config = dict(
    num_hidden_layers=16,
    head_dim=128,
    intermediate_size=1024,
    norm='layernorm',
    parallel_block=False,
    optimizer='adam_variant',
    max_grad_norm=1.0,
    warmup_steps=503,
    decay_fraction=0.665,
    decay_shape='sqrt',
    final_lr_fraction=0.0,
    batch_tokens=[32768, 65536, 131072],
    doc_mask=True,
    dataset='wikipedia_en',
)
Each number is 500 + 40 x the weight over its row's rms, rounded and kept within 0 to 999. Layers, rows and columns count from 0. Numbers have three digits each. The size before them is the row's rms in percent of the matrix's.

# layer 4 attention key, 256x256, rms 0.0888, rows 25-79, columns 0-127
100:475491457555486566523456458540494521559488491483422478478428476527543552461440530486510509493489523483525436515518551492520500481470528496480486471508532446558518502496506501529416482461516561470429484531405480502578455440438492497500614482448498514489496471480483519496465556562504521472480423552523520565534496483497470522436495513523522605525564499442511460474495502447521484466532
111:476550572443523529535526516491438460445492516465544529537430452489518478550483491506501510524519503509521525440404501483527478487525595483524515509471541500409533540422503469509511429542478508603565446491510476512482483530493444459451506498427534471525460519542553450528449503480569542468507540482440466519493524521557471465583523474459507481429504507533523427495415542547589514488496
107:498472523427566491500525514517475566457466479444456453518408512485593523437464475514481510545479483485511472539478493500537537474491493497595428474548571538511497482496533514432438494548509485536484468492460509476415427521438555500459544495528484539460495446440538490524531440484445528518448509545500535517632526465539442459511559540483443472485509507548507529524539497482495489508473
110:534489542518535582470540522513545509459542559538490503549466568499494450484450531494521562513469464496478527490513495451480461525518547440554463480524447572458513440487556488497508479554517497529483495486479472486517477547445491440468585551472559516489478443457486422469517458523474477537405540456463484471527477495511460495530508432507517560446488470431486455538471518523530419533523
090:552502504444485498521486513461472540548541495451452608482576537508403499400502571500484393504546476529474533473494488493439491487488513483539509521521453505520470540542522477475520469465479509461512499477466542547518534427542515526500473556525472459502566521526501562506539445491525545561638509510525513529416415479526528478489566412532488476493494579527491534506498432504515524506483
193:476436446473444480478450464501495482462457466538544428511477434484524496540509431467446618534522504507528510522518540540526559492490487549438469519509528470458479524516470552459504565416514498494452502545549505496447510516517549495584435476485521519524545514458550516492490519491513485499478487556493443517492548519518431522521468566516431483517470461573523530432550594549459509558489
091:521468494509495458421498494511558489515498474485597483550516505451462494465520428532483542440491404536505527499521487502509506531550514455496496526517468530453499456496566517419499443517514453576477533502601514463528548605493474449537476540432473569485519485466404489482510459488511498563424565531542490468536562511468399526495506451483529465521488448541521501466467533521452520519462
115:507483451508471445454525622500556524503548547538445521488490546479510546459447495438526486463484516512488488481507444573475439558501476532474514499482437494550433468538540508550526551526490511443459534519603461480520555505497516539478483548469509519493452477548453511477445498482441495442490495535611508454530482520496557534452459550551529548579526432430436547516504502476445445550530
086:510578488490498437535493504451481535520498444491476538488534464512453437499547514511427492411480491513519496493571456502488500502456495482456583541497486479527427481535500442462579510476477550545535555464529536485513550513539458533514442536502480407501460537518475591540541536456518464478589530525512530522486513474489495498444498501544498501535514466540480509493603546511525589481480
126:440478452468460530550452466429445471518470475485499451525469489506537512561503458523448549475520493553529445520561521599541562501479508578502494415521563505478518505516478561494476499500547440540465507496494463502444525585492541490546488454487508458530549491418549549548504524423525487483469544592474469548533561510490496525483511574474442453452465495534473546441453531497499550480515
096:528421497487482490451454447502561467471472480547576429537471504488509532591505400443506600553481489454491509522521499534546565556550496538474470491495490510452471491456498589488509534466485461516449534505559463518509445560496563509519486470527504560533474499452516501474475526530433514499360480512493468443540562552485445588516436545459480520498487410533470481448498575523438446543488
103:488462459468494541511454470477499472458429470521495444494530505510570596570472448459490493490478522494508507548493522538558563503476470568464442446496507463483507497482480549552475528522534465468441527527529434511490456527514570473521552453511543502567507485429556533488466507489448549462422497612547461518509513536548491527501469599476457531488488427487467564473482484496450511545539
140:517393460472473468463476479493524498486463485558555439477483469436488479544529384506472612513543485466519543541509496497538556509544472532495497547510473473487486560515482515494541555424481510503473525490554528518503494517501584551555393479502502533506549540445508522463514529522502491538473458513519433462493545507482398528498445517524452449534470472555488564423515561563431495522435
099:477434457444480578522426471482479476516465508444486463528427554473540492508535492491508599520521517490467446511554479508497571437505432528519503421498565518501574449515552525432457496456534487514496509547398445513474536521498526500484531474575540449418572468481570515502512452445487426530430460523479491591543498473478455476490497522540476506474483472498489525477507503481522509505475
104:475396469498461491442464509520530488433479513500555393536448458496523494556502428484472622555464510467523474526558513508529553517570479522476465499546540508490468479483523531459482562466545503519454544542528508447440500527480536507542502475489503551503535468455524474485515468547467453494384483523498474486566598534474413523519470549475463501534515463500510524485506584486463480518424
155:471435462476466489518450517501550475466439471468542433522522394494519499574480427528450566511475460482528533513526512499484602530569462558450468541486514507452509545465511543431516545408533466523484543516551498484508479498509510510550449440522498565529536552454489487461532496469543482511440471537517463529527592529491446522467432539522467480519499491568537503453549563496469528546484
094:494476528475511596537430517500480458485564511458504515466474550462524494469522524481555490552498447546507468462507509443508519466516533518586437486546483537467521486515547529532420447593542493507472468551453510515531478526510494428496597543436568524467569503541543511454400454476476568508468535519504479530461472509512473490496517441484502490463572543426552510465421529482498489539529
155:463428430485452480485482505524520448503463485525552406533490435471490506525491431453453594497514482463520510542528547556491583521533449551423444517477528505434466543476490512471538554433502477518419499524531504495450471522487558523579432470521474502528541511437505481471510532502492471525457488529536485503518607544479459580488461552521454452548477464580532503465545568536460526536481
091:503450562477517560491509445486542504474539486446545535509489582500446439484558536476525477479473470493455464489552478430483469484504510409542538525483483549510513441504529473474440436560550499522492496513496505471564529552507493445463603515502481466466527474525493511490483426515460494561459470518475532489548448500458481490495545425499546549497528501446495468526459495488512489512522
096:575520537522497490471443501588454498453509501553545505573497472542481503601534516421520535606478567444502519499484588451480486578524488527453511482540506478474547502512452570483525490481456507493526505496497535517479441416508514512464516523451491474563517531518522486458459536481559510472469541508444542479485483540516545484564456522476507564475422475520488484500585525533539426523448
108:475393493451500496505423490511524486457441499534503442562448485440558482546484433455460593543496452500529485523504435555521548534522497572505394487523516468463489524546564497491499577476492485506527462520501518499440496565537555541519464525552581543487511479499571488488498480446458495436449506552500453549534530498506440486538481565492487495503507566528482545445511649529408515562576
108:559582518527550542473533527507450502561511550506456563474474544470475468455471525578512493426478493511432453538471504495531450453483470465582534517470482516526588466500467465442520422525407514539541481465472487448508487557500446504433511500517445454535451514494448517517480514531540476514539538438495500455484460486519507449530566458487498466499476453498518552535493398506572465495472
113:493503513553550554444476536517465458547545470530494495488498467501485469475525444520498507506506500494484534482484550482461521500453455435470479533467391478483498550436467470541502522479457515575503502546439491498411446502581455504449494500485454439558485548496411462420494484567519467532557580495541530491527573535511479568477498471477541487535491482527514554486471456608457481505456
115:433517576477546540478547530518475510497508485439446557552514561517514491451444535499498442495488525536525400462473522472483502481479534438525456541478502486528479500514497430511427519576522478525505510524460530493468508510492430426445570468537456425517488458538481505564502461567470544501530524515467528475471480452518549491476611518488543543514534505458529422567458478494515506496534
112:445421492468479464486463526538512488454460417449451482552533515471513548543493516479469544542554499513494473509520580464534596515490469527450463578458538503475482553471474559446477543495469486494433541561535541453397455478487483489522451470490445464512583485409530517456503443497479500579481477557488562534511544510528510533498492570506428533518526451600492468523532532508477536567493
111:545547502470489563495451533484566457472531560507512541546492526498576426495441455542463528460467458489526510434441429492535540493549474515522497495577533460524479468533501439468525499450564483486564497431537515520500536508459531546471466459586466538495478544533592485488534505419551506513526452512554484444443444469486521505465536456564507490450492527480476551521524446498513468493499
109:567491509513437454581591486487429503532484499542525483444446481523526540448570475460519464500518528478501480520498482588482432486427585514511514432482536542426507521498481531542558456517436512420493434510473466492511501531459574512546511553440534464440502514514455518539464577474517481413544464467493465572480519518438525461550508545474492466527512485535476448480495518439524552469471
111:541512473632514501488500463446470483548519536585477486462501461462515467483590470470530486467518479419447503491550462606481450518463473548571560482514476557436539513514487502515608497499478477472532433477478558473548514560536510554514474516499514464509489564552458525468521558490501486448529457392462442468457517456473526459479433490466448477483486501503445509431550502526513567529519
106:534580464557567470478484508472496517488547529563547510383493501511454525477576557463510496499563513432467511510521552487451436510520457484487601527519425509545596480411416512494485499538508519507490553527508512507559542513584447487470489480432418521555426485518447525459508473546506458494498563488498538433496494477479580527474459438450520553536487421487469537468505400502513508471447
110:434514552539477465500476494444513539521524524457492500427513483475602538588518424528544461542450511496497490511532457465549512462576536509546500488520546581512473528552550568564511455588463442477474439490399460534549462535450535543552452533473551573532563529530516565529482556437506524513475449517515450482505508488493450473519431464474499462489440520497502457465469565452511530450552
110:499514463435463528526528555466498473419481518515533574479464523482586476502490436517445521491515494504480520448439507492466498496484532507480520518518531461583492469559480455452512543433551453521541498451483499523479527493515541457498491478515477520500574537523557482494480503437531479555570537537543491460461447491543499452516543519586481452438485482536526543482542490524490465484471
100:453525464579608524443440510465487513474493494530463507479588497472476533508504516499507495464568460518451542517504504476449468522488468490467510475481398506483548512440568494527498545499459467584484521521440504527463476577620451525502491495426463531601469498483416497437497441490487517529498558473566442453525528517529447519468460467485544480497496460462512571430471480564487540516508
095:486568574585556467505535544519419504542502520535455538497548523481511543477475524471531449512472547554497514497476509529542439539446560482490500462494490483464531517480501498556533476578412508486518470511453480481466496538483465510504527577382544492502456482553425512499438519486501519406501528473534524516495529525490574482535516524411543478511481460476509453531463521484570537487529
093:523490511463505484507571523462428549461463535527499520385410512450564472467547455491525488487523559503481479521562472580517438464438595503525587469519536514533561494553497496482536495477494526528564445466480470536525532527528572476527522539451553515476547495535491571536476524458468479472568563534499474497484438478499490465574505551524453484439457461511479516431523524467505516451502
109:550506441515485508483390469487561487525505532506506437519557447493478516565506523564481563525506448476460587502506504478516562535547407551457503499537495508474494531469515521497530507433505496464510506500511501528501469509476495565550417492510516589512478516435595487419526486452539484526453450501548523532512509566471470577461380455537494497503446504511479543458535524502465511517485
098:443559527546559506430484517500412500508549516466531482462480500472556522453521465535510504479507483550483439509519512489584469456459540437498482473482539539525516488484508493458437509597519437559468406498416500484442479594525434499497512511442516526517548487501491559511421468463468497541540580546501499464518512507508485532633568509495494459428480431534566476468468512503526539444493
108:464528573478479477410424499450517598504470490449465506495500505533522539564445481536513492570469567569513480505551417514547493513533503471512491538492510498499500460516530510496510527533454499509486547488523462479505554498457541499512429501455505532494545455490506565541484482514469508528436536541553420473506492483464460521476451529541478490435460515479420476474436593525469537466512
109:592559512481505501524474563539469518522529566469503521509457498535483477451469507551494515466529483541521478490477466418515464482598490487515486501539529447550498497490519503481493486510553514457565489456524452560555555467514457526430526475554464554493479530562529523548461436514510550531505597511508491470425441550553558469559590461584541527444514502423504507489487463451496402512462
111:529493503462464511564529508528422537501481521544535521434369512464530515450550480461547475483533556509423489540468507558515497492439562509516520496512538475526475464544452501518490468487477545461536481525462407584526519531558547488520514554442584494443570509516484578527445604478536563532579531551499500505493457547524548525524498539542497474461470495520493530441499446509570485500432
098:476572539565520444485583530450469490521498471570460525447544478500560504544493501496430491507459518513535529537521518563495451516414549509461529489506426484490568493503508465526525528521420503552496509563508514421428451501548465498509514495418480497566462504494419468468522522450498451383561601494547491492552554461512483536475495529430509509529506467533480506514512526493481537409529
099:494478486495445525490439562477542488466500518453536492544506548471515573543423468497469528459484462533497495473507439555513521525494525511524428431503470482517469492524498521489493513518514521517485530519566464484421534603517512515524465550510611514520491467468555456489479453447479512449454518612585494509545492570478500444493509546474518503498457519466418588514452517501415500570583
099:506493549539506490550586541477449470550526570502469519487448558490531445401540522483516454463466542448489398501484481561468429440509563513571531477516534534489528447529507463472579455543502508429563457507486549497545559503435459438504537501548537471440503479531487571548509531533500454457514534455429521496489494456480586462488542497509494501481508506469493491538492487423537497488518
091:510538471522511524458461462444463524520483513527547490437569482450453464542564483504451511443575463475504531528500486461492468522500449497485532513516422520519547551497548552468534510431507455601531520494499478553541500525591476561508440493490532513561561537477452513480536518496539501573514537483499455407505463524530427489476436441535521467443432489528463573434521445540446475517484
116:516536475534527571543522550454477479512499537509470533512467514496525466485506534508488507489551509524511552492496468440427448503559524496551461496528479529478557555440559497515521483598483464524504437449542471475532581450422449488481504513522469538455466509523417468483563466522529495509511572453458485559413453467520529428405554457536544504531515523412452503437408475481488421485517
103:454524456545503437535438509539462506551520521538465493469476507504611563497461471459559530458483521535554552511430485525457447503532472530415505502542441465539572443527526565503475459575459509506541516541528469553438537507491444502506460567482495532451446461540406485501518527405503434435552565531547507555479476521541516466563463557461564509606508471457528491499409506488430507508489
110:451475488522479423528487541452521479522530522459500499415519505461463495553488453478521544518503527485462523473497399528492471516484479526559535488459481523564497533477498574452560561491499518456468518508502435516537520487489505576489393460508541460491471512511499515462479518522479438516459448478497529471542522478456538438400413542524507536524475475511425514507520481489488405579509
110:494491548499549500499514525467457499482522509455452563402446576531584562505491486531513497528470562479423497460515570495582478494397571473492534568492561500509483484516381466544449473545468551516467501467411527498439480535489548482480495537453489401456543486490555581508473523503510485511561486515476527494495453492497536477529496519494455481504470467481487461539486494539573525488485
111:507489509543488520520554541536443414550501499524481464528514484454481483436547523480543499470470477455469467540467564549421494495443497470514564430472451526440555510495483452513540442495415517480522464565451517488515412510516457472519536516517533452507484498452438521455491561529529449459496517468514537579563577541479498573518478490484504509549485483507543543535580475466542558527507
097:506495535463527523533486531461485548474490579471529566431431563474549442494514498526520486466530526490472462471446452483538483481517550512594552543541540463601541439535468489492497502521556479514557522438501508551554592530549509473452475498523564532493518506551520535552531510476496529552531507502469460400425371473558498418521531498527511491462455504475497549480499455512540464510494
118:522551406515462524503389498508519532510514527464461528485508463500511575489428482447473502522525439505530491485508536459500516542500502530490450431589515524512466482543504555527502501485539489539439544491520490567459431463535525479569470552490572537540563530450530492502462515414549548509532514640485480492485512474513491464479476576523425469454474499506537494495529499510495437486472
109:511518491466441516545499512468594471449471470453536483475502417557497465546464458548479552536426481512498548533523492471449582456567454534517546529478461506514494462459478450465517480449508519509521588489478495461527493462495517471528477462465492553498492553435449488448506494469531414517483537541571522512546552528473455547403432495563480492514542514500520587504545440477519504473456
086:532524527481573480508459468525460500508486476525507546398458490464455476498510477533505459470531556513486478544508495529524455499472504517525552515533446497567553537495426508461509503519492509574566494447505557519537594492597508455435489519476456474566442481560406510559505499497473520471528544505451459436475433511541561484550535522483519485488454493493451565466467441550524545492446
116:504444595490503429558473514486490509466439449470516500478524452502545496543499474511530464574457502511479573469530502486538573491462528544495560522516517486475464542487501518523535477467480526485500506528464516493471500507467562497562501542391608540424527505501477519432498487462551488469485465535548525611543507574463468496478458499466484483476486521495477480489533559487542626493503
104:487384493536472495477557526481503438493484538520508463559535451508523452516559564471489511555540458496498504481520492508498517524524560561506510438486534499493503471509593478505456551468514495414431462525507484478540457467464496522578521518476581497459524486490535505462531471569487473489432460437520427551561537523522413477528486486491488548525539558461509554466499631439487507506527
082:498502552504539433522504477465475491564484481511449531445565520505481501509519490543518386431531519492450552500473469554511469523404496479474552518451483470485508549492453513510550459468420486501532454479501473550514482500555457569458458458590466424528453513523501547536483562484497536510568502500542541467458438485517549514536515489500471514463467512591445509485514439509505479514534
# layer 4 attention query, 256x256, rms 0.102, rows 26-79, columns 0-127
087:431506453532563505495457383538495445466513442519508572585542464517435487523525463452485427547523512458493434378529492458533504536487582575542554531509484523404555479384434490453552452492483566539501563504543531503477498495547525474493466476504496426533552586497496464444594393496507510525546522456526506537457503448455528522547453448470474516504479507523486498527536535565505493499530
105:494447539470450528516498513422457486518458466505494471487469497530491572432396469520480521513534483482561516545556441473496543527492435476517455494497495434531461491537473467506556526493493563472477462595517481555474548523447501492487482509473479437481455418414562649482469498530399534526482564516552536534444516571443522542475475519529494507478559494522502554522511545469516486500499
092:508490524449454461580432564546532548483554549513529563540496534559473553509442484521553515508515509506449481489518462475500474534494482423516575430534428513516503425570451546541528490548526533448528595452531525474596503429487467512425476523447484436520458495443512527515469562528509529502393427530530476497550513553470509521490473494456484561599497463517543558520496536445526499472454
085:550545520533450458487517511525426595535533533540510512474460538519554576456452531498527490517446461550462553567493518518534516436464464430527555395529481541557515438552522435535475474522488504423554431485453515478532452465450469495468496583443482507426457442446504520491463503499493522506496521486505539553561494509503496514489564523472512443459525456451513485514490485413520520440489
102:532463558450523518612497466447487493534467523469492498480484531448502441484505457542464566532482393491539487517487502559489477572450456457467512516514535545475530481552465571511558494476489493477534492500482508484495517522514522570531423505503489494591516533510507502541539577485559495473494495536461413470500526529519421508506531537475429521569480435549513457439540493524387441558491
088:584493502438508509517452486558530498450567506497477532465459548528470543446576497524537524525562466502508491498472496499552487528519428514406502496558464553531473439531492515473484536500521455484426511395491581483576500419526598538482458546538469502552515490533460518489498555507526497490465468511489447459479495517548539469470479488488525548539488498487518548494497530506472411510529
092:598542450525451481525510583489516587520521546486433437475463458531439511479491474519467533464420511565499502567565465508436461556488453467472496508449533568521468482516476505448534488473504462486468487452473477437556468498432478517479492520462440448474533452496486518546491525552446485486471520505498523504586516496492495480466514563559475478485473464488542557510532501476511584471482
107:495491471488516574583522418509473527466500503463473487549488491472520375479499541619487501541559410538515498493537576481523517517518429514521515477471535486472566496573484492497509523545497468435474517463418506521480534466466448464542510501484502501490496490503524482507554501521578443469519487499483507493509464463485419488540576455478492475533433524487533451555459404584456435475567
104:490484526529608544518513485441502429494486509447543481487529458445564465487538477507443503572507407419514500524502553499569521509502497542505468533453487491427518543498460473484527487454438586557506495522475496526452538499503506491527430479520506550534495537490498502516526442462540501500501519453478462408438523466544491508577550478479482507505478487531558452481504506574511435517522
104:540484531455443494581484526458550457469496480530499511521481516539449512535517494486535534462534496530503450472485491536438507555543484512432523573514510521500443478503471583515532530500528495478492577493564498449544462544512534532534498432465472536578505546519471475525461597537587524446473421560472443468500526570516567515453444522473484589574503493534495556469503521472435432570486
102:490488471484533430544539542475505490541432495552483457443488529486509535503511411523482510545453498504560447546473513569432504438490484488461498494563517525474515508496440544465535527383481557490499505563512506488490450516410534543493426435481410560466542514437558504517482487497499510450463471478452484478533524558520524599530485533496465505493509554542497510489472561463466459527451
096:570470532424422485564448539508512513466527520518493512494453513533475468491484513488507577490521459541495487492537531546503502594533460467407538478494533531526493439549464597495529523535511476468517522421542491451537524520529518563542475490497484485572500491520483552569467611522550470518437423558430450461512518552498497515500528537496496582582489396549545552460526473481480453549490
091:432461543510548488456502383461519490486454499486566495536532448449531542482520488448454469541508507469507511488435545509608581471470552497582477431508501444466470547507541482555555492505484577512503450510461527550444558506533522455501472501550529518488480501445498502499502492451545546519504477540520486485443515485504494488480508490439447467447483603514470453528522505524507456462484
090:451481569514532520438490480442486434531436478425543481473537470425545429498511466474472515447477522495515497456472465477467501570452533527544455572442508457488510606458489466499505481511518532535552486546527501541483578574589526478505502466596514500542544542557445497533534499492482488519539532482512468492425519471464482454483511519536454473492498515508490478430520481563468493540530
101:473459528475577468502480468463449475519444486447495488484491483463518481522602445469497545508579533522553464537453517546528501500507570539500511502504503470458470510468458476499477470525563460509489482533513527524472503563588519500528497511591539462586566522515506439474545536507521537496565522541506499554483518547528472530530539549515439484503541505523374453399503505539411453530442
094:507566494466472415493491507512493486524561465502524561461535530551486565477501535513531404582483462487501502455527490461540412433479464506436513441529435514509547466486541539470464488443507547468461525495534508516556473458517489534496486487458510538526506554472490482469472486450525519569499483456504411498529482555491500481459445430466535575485505574499406531553442586426490447449504
144:535446532449544477540488510394486490489441521516523439506477519442576461547523444436448578501507447473511485501446510559512536563516521510530499534467528529423464523486428545494545553502475453560557501493475523541502537597499526483532430461524427545561468525492552477518519560469520526497478489537481448449488554505534513568469567565524446519510493496556477490393473493542441496513478
091:449533490481450516471494443517517504459532491517490552554473550529494551456468518524553435537541477482510497450437545487529456412530485481478506444541467511497503498555594506505510524498535542460479529438466558508548506446476540497496508524505501524482485481525510470482529530421537514530459474508483490460496478493518490497478461430432570477462476609499457532576458555446477426451495
100:442528524453461514505590537542493423505435446505541516578552470487462496538475507538463472499510579483540424464462455480452518511508518513526434546496485453473449578442530509522511524498499574486489593584522439428457493531556479449471547470540536508512516506476479438522453456544544499460498453488583508570486499478481508445474472504455434531504547552479461496597541467503476541555501
108:475540511517523446544477464508499523485440482531518478502545449465503483551447423544429497484429504543554551535491501533479478484474489495506516525451492479451503564484422501534554521543513521526590434548527448545505496536426526496518440465440431496514519569432447534501465544480534523516484496486506479526502529556505484490586518521521422473432473489558541555428511524501468576522501
098:489501485444534544508515467539474539451528523478468542503460509487450531427559530541490468461533503493509501515470569504493505509469504476487523449529496527515555408572553500504490530468495496490479510462477539442467509424474493548446513533578556502444544438531482578487502486503456475532473488508511532462471421525536485546462523505459480490538497495478568489577520472483550441541543
102:530477442529474471476501493450517439544555465513510497461544435489496422544468563395501480498464443461466473451485454481500463521524488515522496523431488475504482493510514474463477510509482512552477498523525512566479502548399435481510546463511499441533536546510548396499473496572489543417472531464516454529521549501456556408521535545550493538458516456487414409447525546584463546533505
113:490539490546548563426491470567506492524543450460446544458525480549470458479528559508518426538496512434498490477510491417542410410494530471500490482533510491495513515530569440470457453543509528529450481480489565551481484436520492496515566493578599451466517482521485494511566432495465454549540520452478540548451456452473492437562481394518558474442482558451543436552491482523554478463594
115:466471529459534527472464475495439517498423476454454461491440518536533505456485479479428508551507554459529462525432497476528574472537488558580431512593538557452481568477482484472446497538491540498475529524453566543463493512531536477494474485620539534410497457454558505507559447510417538510517517498486515611466488489526507532462509486521484473479527599477433484519452479515477472451506
113:529534478467465525584517489477538514487509482481487508444497527516415542559495544516532519535529465602464483472579532498485545516541490529497566473395502517541493383520463554487457539559473485494478531440467428439538493469461448449514494488441527551596497502520471494492491549487484504528500469513468470417538498489476451495479461534416504468601502386466538515523499514480450498553539
129:532509550506623530493524426549508524491458402495483435505511475501502494457536464582486509493472543540488454527493478452531459420448463493536494502511511499506513523495483470434447472529479509498456502469525498467499490500517472490497547521522516497494486479516517510569487447519435445594533547460431534507480459395509504452540471521522508489431471556482575508540493439529583557491566
125:489525463471480502537525483454473471461475545544488520481484508440473468531506536485473549426466450520553492510585543509487472562445518503428498529518536541489471452525474537485565505457525505507581474538498478522433565557478545570539492472426431520527480540528497560505461590421587499512508419568423519465464442529501547552499558527490462510511458489514530506484493488517457459527504
097:497488482480437493472587570512463513518539508474462492441456490453409518418560478531529448511506512518520501521447470546410545479466459506463456526513474469521447471564596445458444518412487452447468475546496583499480535480477501546482537528566533442444534465583508437513484500588461492457515508488569521526484491480507483500448522537498508504522490527513453492564523522534468478545423
101:502533522481485469462500610466514441522516519548448558547486556560583465532555502423514540519556521505525506449533489467593445470524541566442482539463487552522481508465504478478519551444498526530488510498541416514486495484548553543503470545480430553510526526454481565431487428460436521565472478464493512479503492523460589493533486440522568530483499442439437521460462578495567519500486
127:480484487524503479441496487611467467531549502496489532510505437487526453456511482561529431501525479540563579447500515516525409472460552439487483412507484456471554528499531507541448430526503482466454398553574498486463448479571478525532567522441543465542589536537498498468489509495595483494545513454497495575467520521561456498588544475463464481497585466517510426482588479500465502508516
117:565511459501444458546499521466448494574546429519489516483481464473471478455561463443461527476460423557519510431446452511469511486551485459420508528426476514515505523532449510502537556455476523486580531503539472462487572488466487504538452505417404485558494543479522437505448544528566524416472493432529449493539566531439526454509534539504499595555478446489500493456554538545479510504440
090:507557454505554556494536488545528462536493387482459504477523480518503465473543510561453483489430496508552472454456413440484442442522491474497452560487498534491508589494489439444490554477475527547499557545561527474457504515500486515485535486544469488454523537483489531509494367522451483503548532385556542553469457472491524445549497473570495482461443553473514480552510486533541535526523
097:472527496520568482502495509554593529480534537476464497595509528521472501524483471616547477502466521507501511533535483485548449484457453444582556452470476455505536547505562493534551478513493527513473478472504525449536459449513484507456497508529551452459524492484533631488459454518400495572432512527573535438502452490499430500498440484470479481467468421482566608538523492426571474508525
112:495479508461441466568522530385484509485446547532550460522459522462520543549487474435493567465537465513475498533462525572479620574542492533508475529461508509483462461471441557521536559495470439511528501515503436458519505574470495462514446493430400571520456510472527443487492551481519557447485481545487439461544566530547519565435523575456468516553522466548438530428480541490438534516435
093:512469476473509545474540498471445466514540497542462516412523533469504459448515497520467444545485458426521515423468479501558451471489503467502449505489489531472543482548539462450516529423417551584483471532457544576455522470456545502511442545523486520468514499484557537477532437487418469542493544408534484441416500461466501500511481457478532510506520541477510498527504596535498457494506
140:534568502445559554484566419510464502523455440509453486465517524517485498463523563507388552480514484472526401525514521416513492531470455496470484512525573555537486452547493526428447565516498560483545521457471518482467538468510516503546504496561551531540492447466514518593508487482432443573502442485436549510470440418469538488464534510549461515514466555458537469570507456524510487500602
109:482469474548396430512501530529444502539566533446540557429519475495478556483508500509560435455493546538482550492546538580505507450464533481442548420520484431522528405547524543518512457478525481447483485499484485508506413477518479522542473518457526438528543498520436513495509607489573435466501519525547454447461523541529413546494447492397493569571533482546545473489513521470458492506460
108:511470516454516449503452520441494499514507531500559461554451490532576572537472443436464540548521470459453491484415468555545600546510474474504486498474517516471464525437420561542547563526414447523526499456519485437529478587476524455529406469424419518556410481396541479509467502515468541488448497511504433450556583538545528554465487555493490547528474458546447507447484511491499554493461
092:482511499510560521517526575519530487540484469450452447429533447489452452479535509602468489513486493524543485505494452438427483489506471545553481578413496515492537593510470436433451541462466526540461507516480515473505514492464472454467546461539488493436567520533515487515485437593439492509513562424558538532478477508501505420557556536565511444456459521449515507508509461506511527571535
095:567584495503556490534532467519520549501467490496483496531497416492534563509477486516457517575385512503538507591460522463449416503454461455503518508443510538501494503483463493503556470502499522493535496488460478444504420450454522444481459514511496448522565506404399511496514450528488532518540534469501530519525523480522475480583505527530422427393474492483568508530556521449467513474500
099:495532498547558536454519484538570495500533494488499516479540482519486448476534553559537448456448559459528522523535515439516401440459540493494499475527485484509496523523594434510472461523535511509474472469506548555486527444543495531499582509573557451430541492568434580516530454467479459516554506498491573523444431463475494472531484442513529469454498551465568476547519425563552517468541
110:512483484442452494564483555428505491477513583522484526533481533467480521535495513488502509471548448518466502526502527571478544600511481505502538437500484521494511432551494577555565518451489438466558472467465479470526524492431538511480437508464436499526501509517501532439488598514557554457463455557525470410531509572500483589457538527429468533518509419533504560480459541441420422510477
106:462471503519471433528441571590437529475552539476522536435467453521437516478567468496523527484484591548488552514538510550501571453494532562392532449544484467542508407515488563483411493467553487432530521498523564511515468443594540564487495523473566477517432486558454531493486552529558498504472459501477459468480505457496475582520491501478564583528499471533586466480499476452572530490421
105:528499469533565484535540501495476561518501431554448481460494462499421522435565453503473522481401517603544456503530435532479521467473455480457465513528501479534529464524499527463517499429502501527497481494516511481447535530467463548488484519457450505505503521471433521515403471529548439459521547435509431513570499512494523449515532504598450500477422533463526479502531496438489603527536
097:556549499489420508508503552425546495459476553502465514574508465549463506477487524430478554461414571487466503572476551538506510503557501486487525524516535508535391531456506519562538467522524423433516471501516430474479477517528497508512504537550486443517486472495493547522446494578530557495528445570499556497496498455493529507498487536532421569458489474519497595493500485528523542471377
100:490547452454527562479519512553496512500511438522447518572465527528489464453482561556536457581499479477542489446468524439500467477503446464457435502537529513468504539512575539461533549428411590497409514528505453521458472461515522514521515521542481545435532476412553587504497446474442490542456456485481525497484458442483512547474456417513560524452490569486452515575505493475499432476496
105:531519481497546507437543435487527539517474472512468464524466465477516477482537479479411534508445476496553489514463500427524451472500505482541449585500492522519532593543493462502472482522501511569519524564536563524479603499470466498456516466515502513451507509486497464536462406490517528495512513448505541600553470483464526394515554503562431457476500511478500445470506489565553564477535
101:477526478491473499505462533561528514499574570495478566519522524538469527502492534559601444491513559527492524488579536517510453495447511445427557411533455482517524436507587527578548449476538519439499461455501469442511448399531518561469521533486580451498537492526443595478481535511479457526483476527531518459486452557486430566495446454455505520510506455499523579545529494435481433491478
109:586489501449485469525501557469487481520519493451508515495529483537538530518519521523527508604509508456480426540616460495559519541557416501464520495478480461496477420451519511531526469482461504502467499519497431452521469476572487470495459545502531488566498473413485543500485454556505507546470474509536453544577530483495457505464518473532448542553538404464402496493517522500517488502473
099:530486557506591455502473448488526496518481529455546444504475481466516512488584496476567522531577560547484455549485528494508495467507504547550528531448505417510463475459489485447462506501535439468418493519480507535550465570543442420470531479554497507550536466557513404500517504569431542525516544562493482493518515476513528490472518562502495454471528475494371495445473439510478504555478
110:486534503538522536474519488583516497490539491458457531448531510521457458478499560592540444495494543495503485519559508445484396448451504477495520468542500471542508460543593445474443436507551550464460461509504546509467491419513472545497592523565613432472576473575463544517514479498465442532538499511501579527455422487478469440549494456522517466469504510455555490586524484498529453513567
096:444594526459563543468508408538519454556445473509499504607486524532552535460496471536501533522474498568575481493399498447526459427496453443529473503517528505490465586440474465462482541471493539475460555540530464486452491561553569480492514508528441504452492535429542519476487411479457540565550485495518538550476466497526524485530467469508493456397491556490369556529486503498481476501471
111:464552574553468488486471511432499476541461558521496490498549472461527513524447440521446520430442520530556584549459480487490507507474536496554458504475440526540539598499470468521495449550490573509579494541518440523559549505600510495476477528494480529476447563525474447490471491464503554478534515517507502533463502477451473541515480523494493534492506510545520524408486460514478563435426
083:575505432447459508570536530488498543470515514556426500506462537535449508503487529506496519472496444521485496545497543554468479450509460482444566490547522592521497414593497536510504530515466482454472535421470470435495445432402488554524491518423419530465505458459532533515490532503497485442468473537438519470554486537534530543521520527499518538520522474510556523548500523461478493499478